Each number is 500 + 50 x the weight over the matrix's rms, rounded and kept within 0 to 999. Layers, rows and columns count from 0. Numbers have three digits each.

# gate: layer 6 MLP gate, 1792x448, rms 0.109, rows 1725-1791, columns 320-383
# up: layer 6 MLP up, 1792x448, rms 0.113, rows 1725-1791, columns 320-383
# down: layer 6 MLP down (transposed), 1792x448, rms 0.103, rows 1725-1790, columns 320-383
gate1725:485460596465504487473497395520511518587538467465395539490462580521566492403505555647485532587538457428407552509545554476533499465501451559582456538549505482487480400337441498385492503472561492
up1725:562533438438472479561497451533539657495520569545475536451492481571540518468409504592528495467533582521430463500576373515560513451475546623421516490461530523461495420557578534395532512489501476
down1725:450518467515417549520455503541540582541542497482471438492501529555510455604478530423513509451520472474429584484471540476463471475534398425463463464482446386417479479454511541500597499478461538
gate1726:544494523534533511491442446493462517441533560476422522469473422443570534567396450516482469482477501417509542548522437473525562487461479381528513508557442527390551473436536452460464552467480518
up1726:589553484468473551481488416506441505419463415433469481571468498453494466526523539451416449492495474449423544616484473471470497455613499483443517509430445487489520424551509527515459512528544564
down1726:453450573437440402434508492565528451506511493573525503487546510535525503463490500553537498460502474519529515466451509520417536465461468530498564509501575581502513452473404484500529484496570491
gate1727:565515485422455529599532518487506420448509496513455460574502427517550499482447536549480510454441553530558459534525467495510502503533536415521504504545555517543446486551595545546477522567542500
up1727:533496581480535477518594492458551522526463478523524525497482476546516511502467571495549543525458405501601464622527534418468621505432486461445491524488532541484531575512482441446553421469592597
down1727:619594408414456538520520539540425562546524563376394512466504448509487439523520505475552492493345581403400519510526467508510427482490478537586470581465534513499566461537593604560549548587514489
gate1728:612571503592445491511470513429516444558507542537503524569434474525492442530579566434488518572544489448433522571443516536462462520534539561566489496552531524511497443497513409620535529514467551
up1728:552484464509486410542639449476474545587433465424523538454454488554466525515472634581573447422539450406515515575557484517552539473464557530539504511619402585482575486491436561521547513520499491
down1728:481458448514514508433533398351587479427462456529545520477515575459542462490507557476461538526530472480504416419469548531525445566489516547450499524400589445481439466488484445478530523604520508
gate1729:455581499453478399482617465567414535430441520580572462497588514533583512546566442425419416558541507491609439502561484538536471525543560432466444387416455483490439543593474483394496429515428475
up1729:537514490396600463489561457525523532524470456481473595610513496460398471524452592513577480401556457531527435511470504467522536507449567455523541561557472493458523418538525419583488520450497521
down1729:480449614542536492540418547526530472456493602502490519551447564486555439474479542500610447469552509620476482502443484581431471486540498501457455491580567460529570455482478491468502485541433468
gate1730:493471514526538518515493523588473455551470478531422433548439582566535440496528567492539435548442567574532569535511546465562583369474566514579560485597439485468546434558448531410524574525492549
up1730:520491468394535492381516532428594403537552459448474578428532477599423462615614472392517491487505462526562490537524533533549545562510536484509593486413565476548591549466540452474457516477487449
down1730:443532441493487523499538499511545511464487472374460471493531507537658509497493429530536526511560540550571606487457559438484492503472511572485492511519490668444445477495508490474544549642527514
gate1731:493497523550534439464490564481480521536588461407530524540532549545528485565556466514602523580456513449567601528550520507496469535462579470428567419496472437403528476459555555469417507506546495
up1731:475426435503508468553500426487505544412463549483472463502457522472560564490486555491495501424567510538485569609517415446462559495479531494457465552466566499514506509588392524624442578554451512
down1731:492564581600467493438450538493521495489654498510535520514523554542432442475505507528502449592424513530534531481503527508511439576515511531422436534538491399501486544446563551487472480485492532
gate1732:493521527515556589468634423547460564422458417488474528429554605582444510443631537607550488500501554468492522555484528487504467597495448582504504519521548483550485564572496540560538524499498359
up1732:331471497371509494359484411432486515434451469469439494448554559463542472521432636565456469464378607440578449437376457538457403609439497503423490533561472499496421576604526630506462386461422435
down1732:551508472468635549489533437578552447437415494561459508415505605515537460387573515493585551499422492450472427457547437593413498496538390442542423444541511493523508578549588561615518471536523442
gate1733:554519435445509484595550436485536490486522589469598490471509374513535546482485484475561544434379546481519533498472426408316564483531453490516489474514490441595396546521527561476489452480490480
up1733:515491403525447489498549462480500515488470518471491480415491500456538463515503413472457501491510474475572498523466423473451483399513559502515544470486526475540543487400507449421474402505612527
down1733:487567458530480578530495453388485509494570439525386446449470591463377513495651528532573584439439496469512639556512476583493498454550605556520515505432593522509503505600424565516448651462472428
gate1734:448479475552517413580453584584445511431552508485536469409497482481531491541468530560579557366543514510490451523481471490509485472466547507466513503512565420542396505498509384471517532486553530
up1734:460491497558493494509575495549531424440468515514521487551465569495580457621526573444458477473554508414504584519523544592528517493446519539633487531545500467517490463485469438465569519585470454
down1734:489589534466533435427473493461476511601490439474464543453481480532460482448437442468595490546497495594505438493407447411486477461532474544410553477469466446531552544556527565564420443410545497
gate1735:490519491466448449509470414475455600576490508425457513546453406614534459561488515509500494527522562499472522547474455505497476525507463498487542477483502436480432513514493466534434450524529486
up1735:437448497511690522459524548463462461488503432574446457490583558459532507524518500502489551518528483530498518477499625415494491451488587516519579451483509502468540539419509477495556498438496473
down1735:543508495485484420578498516496513519584494610484554506543460473513468492448579461506637513535534501486410538487498504591517490536481448508468479518496441422602439497462498472524565490551414389
gate1736:501557486577386524502528481545471591549520551480514540483493372496589462469490635462584525498536545505524502441556496438370592459530598501530495528435549576515465443465544538495542479458459550
up1736:481556520520573474536552550538589525556523585568533491569454479524520500642439494482656564503604470484510473454509494518505422474489489475519518454436438474406419541513484539494516434603613472
down1736:531453498462406612506453438462618523454470506543505476456424523529580499553479519423587493555423525528499494493446422451508489545503514567550507517494501496456438536520530495418475475452508451
gate1737:431583487551533505499516515493478601515506510506503527455556479525495457575439484559510575546466549489481537554532498526458426574496535499515497410504518482583474592526475566582562458496503476
up1737:508585499579553503493509493537538560403492540524427521434601438518513477438453471488549461513524499461572523530533506521409424530558595450505487453437491503547518509535482602524461504576500486
down1737:473513531504447477444516458450622482552449443420483578516447496487508600549458568445536528439512590572474557489437466429517514459467430518554498564543554485431505555443508426460503489490455389
gate1738:412460514524514445566474489449517545494489514516503466496610454502462550497514532544535526439521622505529597494579498457432499516456559433555493485498521624500492572469382398495487472544431473
up1738:443485573457420420583547564510507464481531517555432491468476536510441341582573540421496519439485531522555470458471516580608464393463520470422521471416560520503494536599426571461560407484496432
down1738:534452521453482598423424409483491463510537382552495561392486496513579587463479420468418535513566476494483466487484511539414477525476448470561494486500537531462607507648438541425450507395526510
gate1739:515414475493573453512545441514577547602511483612448440484470541479461447646495422572525470398483499435568565613496485422505514518449482398484522595411484471535551543498416440467498547525542512
up1739:460468481507459540544435398543436457588573512621542581573507452582442469535474445510521457487444540516596449615544502496468428534514533475520521508508430545579484560534466565493499553509511509
down1739:530450551490566426474448436517492522439495469437452491478453558446497427429469629483549492431543533472429539472547467603491511487453392520453536528522505470497494448350569499440464661468539464
gate1740:570456452461499475527504579453434488492478472521494448590462543537508437551522541521536478471542517557494484511392471559551517462495529563436531454454558552567472546528517503445411513606530427
up1740:453492515566474473487396524485627466457497462529510489557558453425479513555474462473525604547529548467528516515620529443514547510499445583417424430416513488459482462458475552440447580422494542
down1740:514464320469531528433479465484412492593465610440453511464419505501490578562609431530494448411525515527449479475509500538538585413479539520503538550515443525495602469505548555497545430516507613
gate1741:409419562497552533489375512589393574521570449501466518535419464541367549515457551535529491524405456513495454502447516487417573550459579507515490462583460579546487480464575520532471512546520517
up1741:522486483513418469472576486578541381459482601456504429484548548470445448548435483568413505518595453524597465475498426492459533459602520490461499451565455448474484589467547404444568488429476475
down1741:513509505482549493560411520502438514593517405544479501417437575516527473451575419498582450473490521476496533514489514548500496446474459579531480519561427485546511485450463551423484499496490563
gate1742:448580460459473458527520509431468484439443387511376530494541551428406540557500457389448527478391515527600492522492493458531483542528551492451485460447463541466449496484588460402500433491523549
up1742:465504534475485512481523452526483446542520491576464562446484490515452490474407449576435452455370517506400453420511540470577524485487536505404480511476511441551470492456521446582447528497428533
down1742:436595474422440630578442431475513533507640492484471447596499482510536510590489521451547551520515533477560461486606496590450464540526539602518478527543510509448554536532540474498498446520566486
gate1743:492450465367522604586438522473488422462454447462478478483556434503498551477612443429457498564537516449600442512455476487490537461415548466457470517504542456524452513518454461451536587458440553
up1743:413400513464522501595404457430485490497544562470428489509503576502493536433450514457502384525591376417479448501490443494435562556591469430534481539545394429586496556503588471515453471478465562
down1743:468574521567597463438490532514552421563416586445538537525474354556587500576427520539589528464531540455461611544445449498540437535536522566339456445452517574549507492544449533538451564454537480
gate1744:430410553521536513542545491544472574417481409503420371508497485451489520537578524562432468477577583494460539475467525559540486501509444498502570529446478476564565522410500435486524559412521483
up1744:565498455437514475469517513496482614484513541524557452471509470522457556600452409418468573420580545516496496476472443516552537488491548546491539508547471454495545410484535494519444480524418585
down1744:503552543400515555473490452417522499565420571475483539536538589480463468513491523471492512534521444463480455510593525487523534532473469461544445510440511528516464538520507511479470623543530517
gate1745:520460497539487433504575432490549402505553544384555523405541553470586537578349465463531535511482482626518533459604521546455556519418571520523467479467534438536581489447471464516408517543510572
up1745:559549499470491523466477482507394558506428449576516535518496491499484481485466461519466500525444457583505522442539501486500501438489571475558571546440503443471542436524408516559562447451581439
down1745:459406540496434452478505468413563405446508611391521558478515484509597468499446526460563498518478529465444608529547456618435549515557461521432502551464556503513389480516580581495501532551375532
gate1746:481419493407426465429480478587417512468527463450476543532479546481531551505581538493512475475486473445508459408447506483539526511508419450456460487551437476471594471443521494488562531459404545
up1746:470505440490561577553514513500497363453383512572531529483538483537476510489493525504575566531561509521559426631553596531459539562517450532537504482485534534442509498507469579397482455569616590
down1746:465545468509483452516495496411452559509588532515372474697460465409525466511548422440556483568388610473411513474474443480574496499512517491521458521508443500414519427491530482487509480389466526
gate1747:581478544504533583552489499446414388436475487520466580487454472509426500430487541417512479549527519417523489512485491533510436453586550546547535507472458488491471500505553472529466536489540517
up1747:519510476524428512484490459507518465516486540431454420539466501450506466475492572544495519489552546538594449523478489471519538443507488468498529491549493507497588469535470478606482489531454587
down1747:521548524515574482462573550494473539550531526590497497439537520538525554506493449390520528505416412475460526498490534536476451472517456492586497611472512534526472546465523479428490533492514464
gate1748:528462457413503460486561414504421464436555484460554419519430520510458490422432518452437571425448472472403553554559427468616490491411521512497469508490520461578428443484441473451454493505479499
up1748:522516489456516536573493506544486470538540420520458509497435561553629395486472475469466529538523470481562462399578460420562461422518561508432553490492512441399499516505538500478491491599477484
down1748:430430516509581443514562449502517558513457515464477428473555508555482460516545484579460409512449472608477576543481488480436530607468438524490562434520551532538530458500545488530540419413497348
gate1749:481417569567521558522620481476534501534499554469469420442474591543489393528450510546444457472445485473526542513631550489535585516483455469506581539556523482538497480487534498500429479492483528
up1749:521496547483441545547500498610460568578528508563450536511563492547373562525404506571598456406467614440438514436448483571491590446423541559473483513486463524468500441569588580519524524455485499
down1749:428380575554440492512500557501463483498521477389480516527486431479559426373558533581479420486425454612537454588480555431526404598557517412635520475512480548480488593521572499444481489465496436
gate1750:488484473565537485539610510513503443496495468500547523580493535515511505569589434428456552457526521488467475494428461545517585508539585568455434499538474463530405534544472509492483517532538513
up1750:398485438417514462546482579478532556544476456465417428489512495536539510572462511529481518424466511504562457590556464477417495415493467488469521568487476534508690540569497600468471444496384533
down1750:504468514557560472527519395474446535489544539432526549501470542473417471444545481490503495549471515457471501501404473464466514506453572484597478497470597447579401537420502463445556568503539487
gate1751:503538469512528565463563468559465439596450459519499462550435454568463417442513396506528459440456493583524492497503499459467437525507532459527487412548581465567505502526429430461538464508526520
up1751:565495505586476506411574463494498493454587527548512523546537491612429465513530534540563345497505504514449511434533489449484533443484517510498552546481496616545453464496484511481458545468494471
down1751:449557440423528519556474536404428493523500413458453421479569532445544535533495454412526486480469505473480566474520415489448517609487460493517500506501503457454470491501500531531441492354450465
gate1752:453580383476547516521539532499493499439456471560536489463473383518497430502570549522515454517474520512524495470570418435447441405426532386479421492480549518482592500550467381566425547495483558
up1752:521399456623513512529423589501453600534489548480558503535493488482494533551472496558465508492468537458501589485468470460533436496452514517499509540484486491436551508484568570426409489525456505
down1752:486434533564523470465587442408545402492515490561521499535471583501492527531574498481432537449486539496503561591478589493619537616539504464520521427506456612522495526539485455441554480520445457
gate1753:504546463562497464503439533463474540578474553532492469536507527483537519490550519581435501559516561605535460598496489577527471537475514539446489647517527496488461512395551525471494499468421550
up1753:453564500519539559405520558484442577501503566517466484469570524483480460464572445575415508536453640489381428560450500564524487506400466513458582536569527591491469574347479403498438570487499566
down1753:512616522448535461545500550538504382424498479394571527449526448568433557515421513455469465536567477486523528544477529468465555481462552543475472550456494432550552501497445472519546556501554460
gate1754:602530474443428488515483383511533412447488469441612527503535481444468528435447586443458539541525492541611597474446575551462511490518447513581558528493474425535541520517481493403478553482475558
up1754:430461461498489422504435615540453508529550430467503559389562563517470496515481463551562499505553505421518470524525556525486602554498561387448510479453440499413483452410509482500506588465384493
down1754:574415485548559514520556470504431433463481448440512509484466490536468568444558531482424472492460549515505471516484470445496431502477433568457506484469487541552564588562443417516536412470577457
gate1755:494591511469458486481423515550490538599475543591507577485594496638417426561568524529425526460500507534504528518510490512460488507572490571485494519500546506499525500504473481503533488646532540
up1755:536558496478522478509502405529509505534509488488493476522510576468495456484440529544562530542480476435401588557450558542488497532535468502605518457516439479540561493541597498531414525572538528
down1755:539486456481504431485526461468439486485477493509457525505450475499552515521437436497442569477542545534538480506507651441577468518467450473436514434524497473525496527488500494485507464488360374
gate1756:441504516501560555505589584528462626517474569548495544419484437428506637518461569553447465492467578556582475550508589492554453464537504543418443540493424483478509519488586435543507570541453506
up1756:495542496524502569448590534508551439390488518518452454534536464576496477477485445506405430537430504532506585357455499508534458499561502529482444537515522414482441403471459430583518442466603459
down1756:475464431552506476467546574536438542432429543511536462501499568480510459587474501539550556485479527415446365508511595426561473467543528521443441424493424515609514441549550470488589551543526561
gate1757:484453540460438479486479512477541433573478570487575515483497369536507427521508484550494521579527450413549403503497495531525499566568526483485527441417552572516437483525507503519539538506463487
up1757:579449489483477571527484603439536469473553482601508474487475495519569483507464542442493518473454572424622436597538410542392488483461415465495465513486505554535519395483470549538534537602440448
down1757:515556498427490486486507468468505540407430458461436548463526590416497474396509487465478536462470406466458598502522564479524514446512558482532490446499510387496521560518536459550460472465448482
gate1758:553423477503392477519504436468548462469591455485424491462555561495537554435543477493481534476486524419475434455458564513444459441611477484450477507482510408568487484462438455512441513436486512
up1758:533530535448499476547479528431516588538440419529501454473530583426520583503482507543497465439448520489583443378512468487487488391597493466523553539470522473595475553512451441528578409457412497
down1758:475539464484530381609485509517618450506514468402591540506582508539367517470534496452559470480451407419526517514508618500435431497517490581479533526507512501516450503358522540522438563480605595
gate1759:493442476480600485397577474595424456585508505536469518497478550504465509449481444447489463572564445551563529434464533390535530541553431438496466390555477501486482528457582591500499419447443503
up1759:515455493537473543444507556434566468541479469536471501437411560550475500424533423459523515508593468508371481488440471565590559521511417525503499520464503465494563449549553435579532527504516542
down1759:434556567471420570530525535447405478440549573531559462511578404537540500589492583462438443506487592433613509414450447468483414432540576413553479436596484543531484553489499486439457491453520420
gate1760:352571515498548546466439487432488506498471404525507388587506510569496559517465431547503488521542492485489451454547502485473489473520478527557546492503411468596593568534456518527589488464475470
up1760:490502484453536488497497558565465464504532584552528486571463523501447475473533500377478470522449515502442480541458539493527461495517519478564515412597498491547503518517568451509475409547495473
down1760:561510418481593625542503424528490558461519538505499542539401513510510499453452492487517557415547454482530505513569487497449559505512498491475542589458424483482499529584445528504499504587503529
gate1761:451498551524498471466404473572512520522417513420558507487589527478490556473464477536562444482536544488432497473535481521609500454495478521526462612491563500513530433552474505394488562457441480
up1761:484488535541523472476465450514524572595568444358534430497519492434415508529514490507526438552514553510490429478493530555583475506487475515525543468522522492501502436559493528518440511490424453
down1761:500494604503463512508537583515518491438520536473476556567544468480464384459429536533368560466516495459668503384381482464460492436502411479524524454441505496552535471503507486537561424585623556
gate1762:454454436470528543412536477464537548535438475439514615452531464535465451475430553477539475509548562478513595467524552400605458548433519398461477487457532548520461480483495596537553408550486514
up1762:451496486487411438445487553487531553409575400471536575399503401621488522481403484464509583588492538521549525508523551407577518449475532451400442530504463504488488554521480427551565400516484482
down1762:552528556421511449436459447516477495520462458489511493540576499493400578428393478600424557496474458525518538559590526535455414519524471512459416518510497484495488522497590552594576440487520492
gate1763:510433512448572512523453457448456427507466472445526375410486469509566516500493555491497534392369569535572499621502496470459516506502531513500505521441508476470594539528548566540624500506501485
up1763:530506539558504553524584472527467526420525466448424586525486533502486511415484518463473513518538467512502486557475468451538559459447433548556512532469534513512500496481384588482553617441553548
down1763:521580505478539413512521553509429578522431521571516522540411505470526490453553521491534513473455537427456500448514507471468534497522504539511532514560473538518559531538459518487440571525449487
gate1764:513523499413547439509525551480460569466563469520523541525462533486509480438522515524556462500491469516536462467456503411519516461430470517533528446527414546528552599562447510436514435469522487
up1764:467488451471535467468430454419402481551580502473414473502521548652448527458439503524511541486538533489543560557524494626430483487482468415460427493489488569612505541564522528513537532652503554
down1764:529486508511459483572500427474481426470517487528549427606501469517462528487541478551512440480434502531523413516491482471580561522446523556525558413511488505590504432472515555502447439398482457
gate1765:570486549485550519458444485551528494561436569472491447489549535548535464479511530563563520535529515596463523510441445522483492501439423534445485555467500573571489503505448501524525505507426491
up1765:438475511455503512411460514540510442421474490498476437483462510462545467475421453546475508476487499514479462578502557508585425467420505502583538440508506545549495584511533483484455464544538512
down1765:538495454481524484515438502534404523565550534588459554551529474520448508502487505475563438480456558439459481497481444492544501569508452403527510496486498528434525500437512585569528477478382494
gate1766:507552591472488457531632494453414528444554527509482505446580505455499510470544558467522481579487445485456514441569503540558470523534467507450377483584521583507551452576526451411542486501528498
up1766:423457533505601549550507514370397505484486548453520577577554522535506518438449551568488512542534496420543456584539544480489449540504509547494510442458492465368615464494551523499510517442548467
down1766:558395441474452461516473543518435478511556456435484383552453514544494506585528470423540368433487448563494462486498434492452495501492505438483472501584457450502484462506487429531534447420432458
gate1767:458451588567465437413546534518479540470543541484569443442513490442603502438518459442467474473558525575451495580534466549561542477573374392463558628439460568514463461447466523492456561512507529
up1767:537518458470504467470476423535455482474466478530460517493532540404608419590522457529448498548495519427424539505408508613506452566521543442588500477414558557515451443424478515433508438451452461
down1767:505478478485540509471581459462492474403531440481496394501412474497564443431442533515576470471450531500520465474528533511510447438441436600563512479437504486519534479534562543458430458507649491
gate1768:596497515483557595514460460482495483415492532571442568469483482505591437496476470467526566540491512470466485430588508522450529494476451488488518426481461498430528482604552569599458447567558497
up1768:553490456528520535470477536497479467428403466506444474484452529544527466456502403447534494541505454459506570521520425480579477494565439488566498523496494535522386458535425426411444495533521520
down1768:398524527479470437522503453499569517592522514416463493516500526502513474550499547531520493505500555530450454472494504497429530493408563513417545438546518457514528524480465560567556512509465435
gate1769:476516558520441459603505521510428555501504585493468515539552365499449457552475445482455500458461590468449534476442629566486532434470518530468488508461495497458417432495486613560503523542527475
up1769:417470532467511578471478507537442498500435508566476491444407626523471455468468539516485497565520616542462437595538470487482471618452474492472494494506403531559479566508489516562533470513518461
down1769:568468490530531430465515457555560509605544441505518516526593422457545543595529501463510423369474516541453561357351471502467465490477428419517478464527528553464523477453389500544454478585502519
gate1770:518488556526455480401496485519505538534538569496500518490454525546570526499480700437463497549434500531546534565522515495504468483477488529505463532558536452521557525493490487427458585538460528
up1770:588452490543526532542534538515548539441488528548460584563479530531508440394573541504441435592496563491561565501496504498545516508533540521501533535535514501457582449502563516546563499451498471
down1770:451544484506474427556564513515565444473434547445461534584537511548480598515556533507563414523542550467458458541540511496467452447498350494482458503410535533533505499517478458498451569488472550
gate1771:502477524590432599448481450484518576538377496482475542471443541469425500514551439414523391543501520424487494560478428565465424489543598529440458499480464531564489556562464412525519492514555450
up1771:579624621551450451449476422530398499573470491564487454477538423563548548537487525513504511530387461461489551535505368507451606401568504474444459543483499451541483501599456458513574528490414481
down1771:493571506450486509511548517450587474459485513437490589490503592436418526501541604538479455393476459513517499522432522515476364473506512506530449416461555541539527434481552573491472486475499578
gate1772:472504476546409478502480472431555460481495469432541503470440519544553456565483468522548519501507464562470515498525440545502422465509540493635513521545606511496459584547404506376525442565497414
up1772:436490507518541432526509478474529466521472514496436489432517520538514424468527537531544456537473462494475466515536498541578454517457627513552455434480516495538525549474395542482464442563468499
down1772:508458502542448554482565523546494578541510517447538498509429500471453585492416499515489598469515494480516597501498490561572471443496496496511429536496498443529519446469549498451515538460491431
gate1773:531404549499566433543580481515409513404500499535571511486420439412489442468595479478506531517531464481523511535443524506536506539523417494483441604503532431493544445445516477443351518574504557
up1773:423518552537452548634465461488531520527507553418465481552535516538488602495490497508555409588518526537629474457501496499508544480551499600527523463532455381444447559510468509463540488404569480
down1773:539565510523483514484466497549497496378534388599518514520438438470469475555511478497482484408566381422454487546469531522475533460366528436590482498538542568553587483496454430426520541516497501
gate1774:414530489591447443487557460500520502606456495417478509458459489388517551497537542531464542550476513440562493458515500438548513552491453551538475584512464574494555473558461389423441420491542534
up1774:474544403499516524496500445536470509458405529421458466445535556518669406479569502482445426578479431429606528491476549532450523497491454540444574501563497465547507594498500445542553554606507478
down1774:492554523459448449487540437409541482467505523466546491531531535523478452460591519519460509543486442505494507458571460465499584497518468440510402557420457500478443546536535608435565512467484483
gate1775:551506493537474526564507556446551495434419503431517586437432517477483453555508502545527467529432520561505618476523542464477472428601452589568448478504482415549530482509430458483515530440572465
up1775:473533529477414473590466470515422528535417533494540576503403538480593491489416593636521455487508444422438526551544438450456546538566522549487489471527479555417435454546497355582466408469535480
down1775:532555537456501459453544478412525419498591519480456464444475541490503545535541520517549476518540434613508481492456569519556454473394494507523567496494606538533515502515447524487483451433456529
gate1776:511484475504562432540488551535493498489428482504385541498598503464553410462529572559540438494460597484506551428536461419460538487447421449471559537502451526519600522497441419480418473520540471
up1776:439544505468525633479519497447551438453523429465548424632435542481480521514434509497451485501528475563482492494464492503578455519511449489410493554470522494570443448430465603482504505498457533
down1776:521388482491515470465544511546444492449535505518461524505523462481517569468523435465582497452505504470498472457498481573423526531542546528518469549514420508487528516533479494507488432568471504
gate1777:460509459485510424495487467489503498487459491590417403593513509437487434472495411472444511533579435411445585468544426415519456628476457482551474494544517458511522465541472544546510502513486513
up1777:496537417437521478570510497493571537498569456567564443458517593540437510512521491522460385612401483492409567598446504529559450506512519476484540497448483532528436411524607493607547520456492484
down1777:551382434496497493515509509538426512554500420486389589557496437485556480386499562481465647437543483544481488413525481505422673541477513610456401434499525436427511487494455452501524438507482493
gate1778:478424515474400460482463418459554499459456466500442486407554490465481515536456608563407433472493484517547444531498467461488550533517461609540498469538510406467605490548533410440459525460483493
up1778:468504533453487480518524470546517526551540513534391465397473535488568574534411517471461521560524541456552495539531521512526440586562472514469594559559492510482494601491335409479370479427457472
down1778:527546528481474541449506546390548490443533522490516487546552488535500447475508474557485516497448457583496485486429509523535485508436379523487443457484485496528577459440597592546505466500546538
gate1779:531513505405488582531571532514565502533598500430442580507514514454564645525481513521568531592600425505537455444450508484475444481473539476488493486483557577476546486401563411499504553521560573
up1779:471507479509544532543495412582538469503551475461552563507591438574474598480545466509433507579449477490532474526504665505527523595393391448558444487450488477466457537465574515450563521413515425
down1779:519468545594468550460393538511465424515415389587450444480475531475525479535587418553507484625433484510444592313460519521495574531536511501446491514494454581554499606578456447564506568550552453
gate1780:594543460519422576487502513422517401496479466554433514352491461481458528490452491523491418481487515453481518539404487516512473516468449572514521513483493455566480540412544565474475434478463410
up1780:472524485483572320494534554474496524432498557466474466419485458489501443457535491494515451527440471516476500536485561508520453378496496441471506455492518550462467555454465427504517473453497505
down1780:539520431567453528528443510529515433518450523530477541485444560502492479478473507494540444534461553512480499500470471585488517507516505532534543586469460485526494465475493522476504562519512527
gate1781:502470482591531505485592457449546443443502474415645584511480479484425537395472459525480567477493452434566485536542534399522525504510543496510589451525429418458558553467511516508485609507550463
up1781:484539616458554465517489398509538534501527493523490465544493487473481514583457476505517504504423527452494536451511491522543444484530375518516442479423520537515452549575495476564409548538460433
down1781:484423437513421519506480494502529470429487458459580484497512466486419497511562625587516363540457483528634476488503558503576477492546513443469444482460457426537586510571572466385531492570443429
gate1782:513438550500511562498512518424459472479542525533461614484577456442424493419434507445498523457470459483423482525533456568494540547514494414525420542536486447518476514497511549483461510500438529
up1782:457530540433473513535505482492483477612480460636541519413477432525443429452492448506411509479498427444495431518508553417446460580582512529501458508555395556391442516495434542570546517585452429
down1782:503498375571559499494566614519390507506512533514459436476533529429493526418489511514476467472418524412399476495541456496577366481470523487425442416391513401550619528484551461569579511535417536
gate1783:466438488528507489466458552519566494491613463483529531523563502563491513505447464497505488490433490534595596530466443454502507476577531499460504443497481464469519502524547503490575481623497470
up1783:411448461549486528571493491497488479510551503546612509449453452457483533492484441467554520473483472539519460481626506554468589478511416455481549491591423470646528473533537461470553528493419544
down1783:586503501468479482501524513434559530511565560509475443555452516473524509454491545560417504507517505461532453425413483556453401451453527554518404500486439491490404450572508507530511471487602467
gate1784:619532473466431515554494473575527550479609482579533575566535456464390532536588527512571343503520527453527517472516553490524535457491555513485505505457415547485427544471452441592580505487615502
up1784:518486458497415477527538457458433440606557409545554520532420542497404548548418438545500441533502471529433543455465494517463508466537486452550541577477490532604541420513466532456452533465554504
down1784:585475523464538451491464496469438505423415496461585509432443458549494485489448615489486517523500497560441396567516505526509552505530455546421432496521582545450539486510482376592502423551468520
gate1785:467482380526433419454496487487579559496542463650513455431510537477583529498489434447559484489441454570483422588472470558465541514569541462507633509489552492515409514514521509548543532489483522
up1785:536457560401535513502476523468527509443505431437509481624520490532571527599470492469561496615495571479550673495519493514500529488578478450627582521559485538532490543471566414506566528519529459
down1785:446499473436521468527520554601462605478499570429534519414483481457524519469550497542494524482531501481530378491502490431462445554519484546556566477462431503532540450493515545470416557497510541
gate1786:481486461561475469596326439560501490499499434476484450504463515529531581491485515484529506506449565533524541528503486529517508422474486542542502429613488507500532470541592583537571501446590488
up1786:486486598504503532453493445471410563468474600536494450548418461543595502525660463427530499603516520433527463421496566511454525643423461576431577414493508515495516523519575534520465495390477552
down1786:598484444550494422519466508527523598522548535507569535463517508482487486530397553581505430581535420507455520558521510517522454384465435603483455450493460544521492607518451557550569436486405573
gate1787:479485432416484512440515515499517502530483619524535487488523392527487509490519444536451545454550496400553561533501523401488462554426442452537513344560492436573539505435535492523506533535400495
up1787:509522472600505493545441516462532423502539572527434355438528493422423495539566525495521390484504624540485531483407569377504454560514407577488573418510530478529467426462487491548522426443385545
down1787:544510518492502422529502489506505497560535561500509542572583491414467568464590547514534414512452492437442494458513563471514450490501546488471472523467491510557396621423546525651546584527529512
gate1788:517457551468446459440497492453547472511433503484558538408538552526555499416459581414506524467534496455419449489430511468467334435528537478453540506454450590522551351468514484428469535528558502
up1788:443554518590432428491533406462507472526504428557502544537515511405550541468508388504603509560581481555484516486393563542472403437510546501436624534490552524538526469413375522511507466429553544
down1788:478477532478464535479536529471526403473490436458512507459521421488556541468479550455476578461467568386487414548499457445456519536510512459484446508503397479503500536477530507445410490458561489
gate1789:400508526569438344476482515478516522460489479465605578531556543452444607432423411451538502469516579656535505403442514512500502512554490382507559479551579479517482547480494472538499475534510476
up1789:545497555431434459486486479466549404458557504525472455520604508476552488527508543474524506505450480531565480488572495518445530492510538445510498468440554451523524507548494539476509502500480445
down1789:560516368422435525503514512475464469484451461515629540439416510522482471537470482511501486499453475406489593506514510583497506474446512465485510512447514451509445496456495528490378508500567485
gate1790:474506562516547502511492461513486527559494440547486549494496558468585452497376500528528450496482553508501454470510525531517516504498441488521515485483473465599482409551348460581444493379460503
up1790:439521447487545483524465516554499486632521444451486444550535480448578561481536548555523528478378505403545563468551416460479550543481458469433557595562490553467540463495402507470448490427462536
down1790:496491608489521387503510588494517537414486525457478411534488557422489450517475414455493549463487455558476461523497551566545519514498467422444479512512480496525463537542488453462637440486440500
gate1791:507576498489521498504535482590380515486556473506563441509488536535548553497458413464472466584385394553525544524522568478467477497536480474543500572521423495512500513590499451574449424477462569
up1791:420520533467477565484477466463518493479493399581478447511494433468532574491474547563511552473489564492510569521475550419547524490473518441478515504572507514485552453577505463481472508555542477